From a checkpoint of a small transformer trained on Wikipedia.
Size: 10 layers, width 448, MLP 1344 squared ReLU, vocabulary 10071, 32.9M parameters.
Each number is 500 + 25 x the weight over its row's rms, rounded and kept within 0 to 999. Layers, rows and columns count from 0. Numbers have three digits each. The size before them is the row's rms in percent of the matrix's.

# layer 5 MLP down (transposed), 1344x448, rms 0.11, rows 1041-1046, columns 224-447
116:472473536492501514485483499536512487520519484466482550533551515524492546519456526517503534497492476465507516465509485544535519525464446473547489513472491530508502510512501459513483497497523493529475513537466489548495478559540491532524561478530500485457495536511474504502549513471487511492535531480493545499496503511491478504487526528476527541508502479523487509504514535482522469509471497523513533534502507495512526454516518547524502499445509482474507532514516505507480526551486491521499509533496532435508481485500509486481521537458506535504517471543469527519531471550533472517497537467471523525440532473509528491477541505501484475462522492558474468457491490465477492512523
094:526483496489534482496513455488528543488507494473498535470509496501548535529490487494450536529514499503477505489548445540547519487524475530513507513511512505498513485496476492489478515471473515533505523499557524459482518510496546515519525472526534513539504504488481481533485518478510546497469489477482522521567449508506501463504515489498507580465549500544523556475512467485479482476494518478491470499510468475462497537518540478504511488494456551478468485513494497490504470545475514513534503541493456499485505490527524537481523506501528538533503473492514499489485506470504509517499475473496513513516560499471505500546496517510498516520472454497520504500512520557462484456486
101:473428487518501540504520512510501483511474525511521482498511539487475514477501497471474528518494531479492490534487511474539483486470502475474487542506545436485483522482538506528502533498517478475447520516492494510518534524499505472521491462546469528522492579507564493471517532506523472474471528558513521495479482520555543491505491476515527521474505482529462495466486508543507533488520498517482503543482526473531500500461491506488515505449580512480508469535508481451472494481489492473465464489483546522502505469523472484499491525465530487557502534525479461508462500546503496507447508506487517499522525493484498520470516489491525498471519539503486498492528502485487521472511
104:517533521495472514542506512469488517507491497454492490463508533573522520499516496531487515473506469520515473511508458498484486456491532481538525520506516488519533487585491532474491499504489523495494532511502464511491543506495522498494511489475466528501548483517487503503501496508486495537497524496498446494501504538517471482495499519547465509503525542482486494478481481493484506492478471454537527544490476495501485489529478525506462497497494492519559513483541533489523541464505494508490464450485488523500486509496525518509508525484492529537491470488478530533521543523555519508481485520476528562492521495507490572475474512540488505539513528498479502461442491478502497523522
097:519497452526535457468460494523519509478475532493497512490459482495504518500510505450497516491481463515489553531493473507507484530513555525500490493428520541511481475531501510484451490479502538542489463533483509544534495507548463533470492464512530481513533485470525521535507473477461479480480481504506507490555530502451514479506487493526511494515515448472487490496522478496513504473546454527462484481503529518506469495520486499453500460519475491507497534478470502491502502449503496509481484474507481496533466459502505450459524457487479522497539501483473482486499496468479532532528508472511447488554489565447461520492523503535490485481528558466553497544496470491487514521495
108:469484521507535489487432492482500470436533518487461478454489508485534421521530476498488489501545512517480526530458450512469520532519499520521498508510542496492487499517503454451520469495514464532509495514482501485512464495507498511483502494535472494483465508506428499495485492522503513544501473539499494522515527461487492509484521489519528519510465501516532503445502455462517478517471477526504497464507499523527484508488501470486495485526468502535497478511494508468481525504494481494526505501533499462552512513498488503511475508560478524505528554498471486513527530497519505533484476483477529508490508487509499522485549458516499476506545506468516536533492498462542421493539
# layer 5 MLP up, 1344x448, rms 0.129, rows 1042-1047, columns 224-447
097:494506514445461498495498485507521516493483510490531482460477527481483493487469481497491546517508496496498486543529490491494524533508522571499476513477501492476513524507479542491470518529462519476512501484495517499482534516503517523518481529533488543508470529533492469508511528482481532514503464523485497480476489465496531505564537535501479487513539557476518510522519486516510506541450491516504517474486490528460466492455495511496552530518504487551472550460495481473512524524470479470529527499565499496472488492497502531459515475494507525498521530461483511494501518548527492475538471483467504505503528508527511482529491495486497535518494511508483520499482470502519472474525
096:481524544499465516498499540542511480503498481483480520526471488458496508489523534484505517474493503506492518511517495484465543520498489492522479460515468482493523490506507475475482483504474505493483494483504522525506457470511513511514467520476523534512508507466474453473480501495529484503514477511534497465531499493491502475518542448511520489522486483514478506497504502530467503452519512522516500497498577518516466485460521532507518463511476506451474496522484539529534519478516506513470483511494484539510496482483505506494494507495490481464515502479527479499523510484521505512499498479475519500512508504519474499500483439490498454483535512508515526519490498547496475480511
109:527561491487493502516491488462481520502465468521447453465463478519515516527492487490520486536460538510521531504520481520483451492505482519550532561547488495505545507518495501464505455467473503502483516534531511506476522536534535474488502490492505510494555454510481494508507460534524512471462512483485461479493554491485515491509490540525505481513493488464480496477472470518482542475501491464482488512509487490448493502492474468482548497508528504498543543506513503485483506533504457508517507475499521458511516506528521501504512540436482509487512486504464494518475506515470501534513508490501556537489507520484498513510522506488502493546524527496484480463489505468483466541485
102:473503504461491475496528487500506490521552492474457481508493482480469502461508485515511503486475502458505502501475556504578493477486487465511475535498502463506494512475482477525497483524462501496457501461466491503476574483561487520555535512514523478479499498550496496462484499470476500449549491553524537529477493490482504474525509518541548517463494478473486522452500498504491530551520485488520480490524507524481535513530500476504490490528559500483503470483459496501496441584470501476480493496492476477496528506543515534482515503485451499518507525530479536479465511463502485540529489484492514534547534498501478532493473526470481531463509525503482528537517505503475493522485
108:532524507517527504522442559553538479515483506492536495490483485486489452486493505503477488508502498546526511526517486521516538531547516521494500522480460534539499474524501476514525497485510482513495500521493495478505491477483490496493474507514484513555544505509451491498503543536584475519455483471520481469451499494503514522479510490463490471500529470486509467503479524479535465519478524472524524492487515532498465497518486481463485526477493485501456502487501519538514504500509509500504492515514467449534490539508503497500460473486493520493484454457495482480488466546504484530541492493535467540527532472498446485471503523517468472498518518496508491445503536509478493468551
093:465499478525494504527520541522523483512476521552479539500514502448472476485497523475493504499517487520499497465492504560510532492465532493519508456495471500510485566505446553538473506472458492512521470495515493471466422479493520482511473517476495502496490524448486485497471509514482509511485480548509547427507497475469464519489469488535481457489483507481489466541496469525550502526492471512491514495510506467492527487488532484505492526533543491535494497492501526547478501507467498487464495509468495508475466489502544468466534492495473487505460473531535502510538507479525521534510508511443523440530544487489491518489516518526519543513517502503506468505514488525505512513533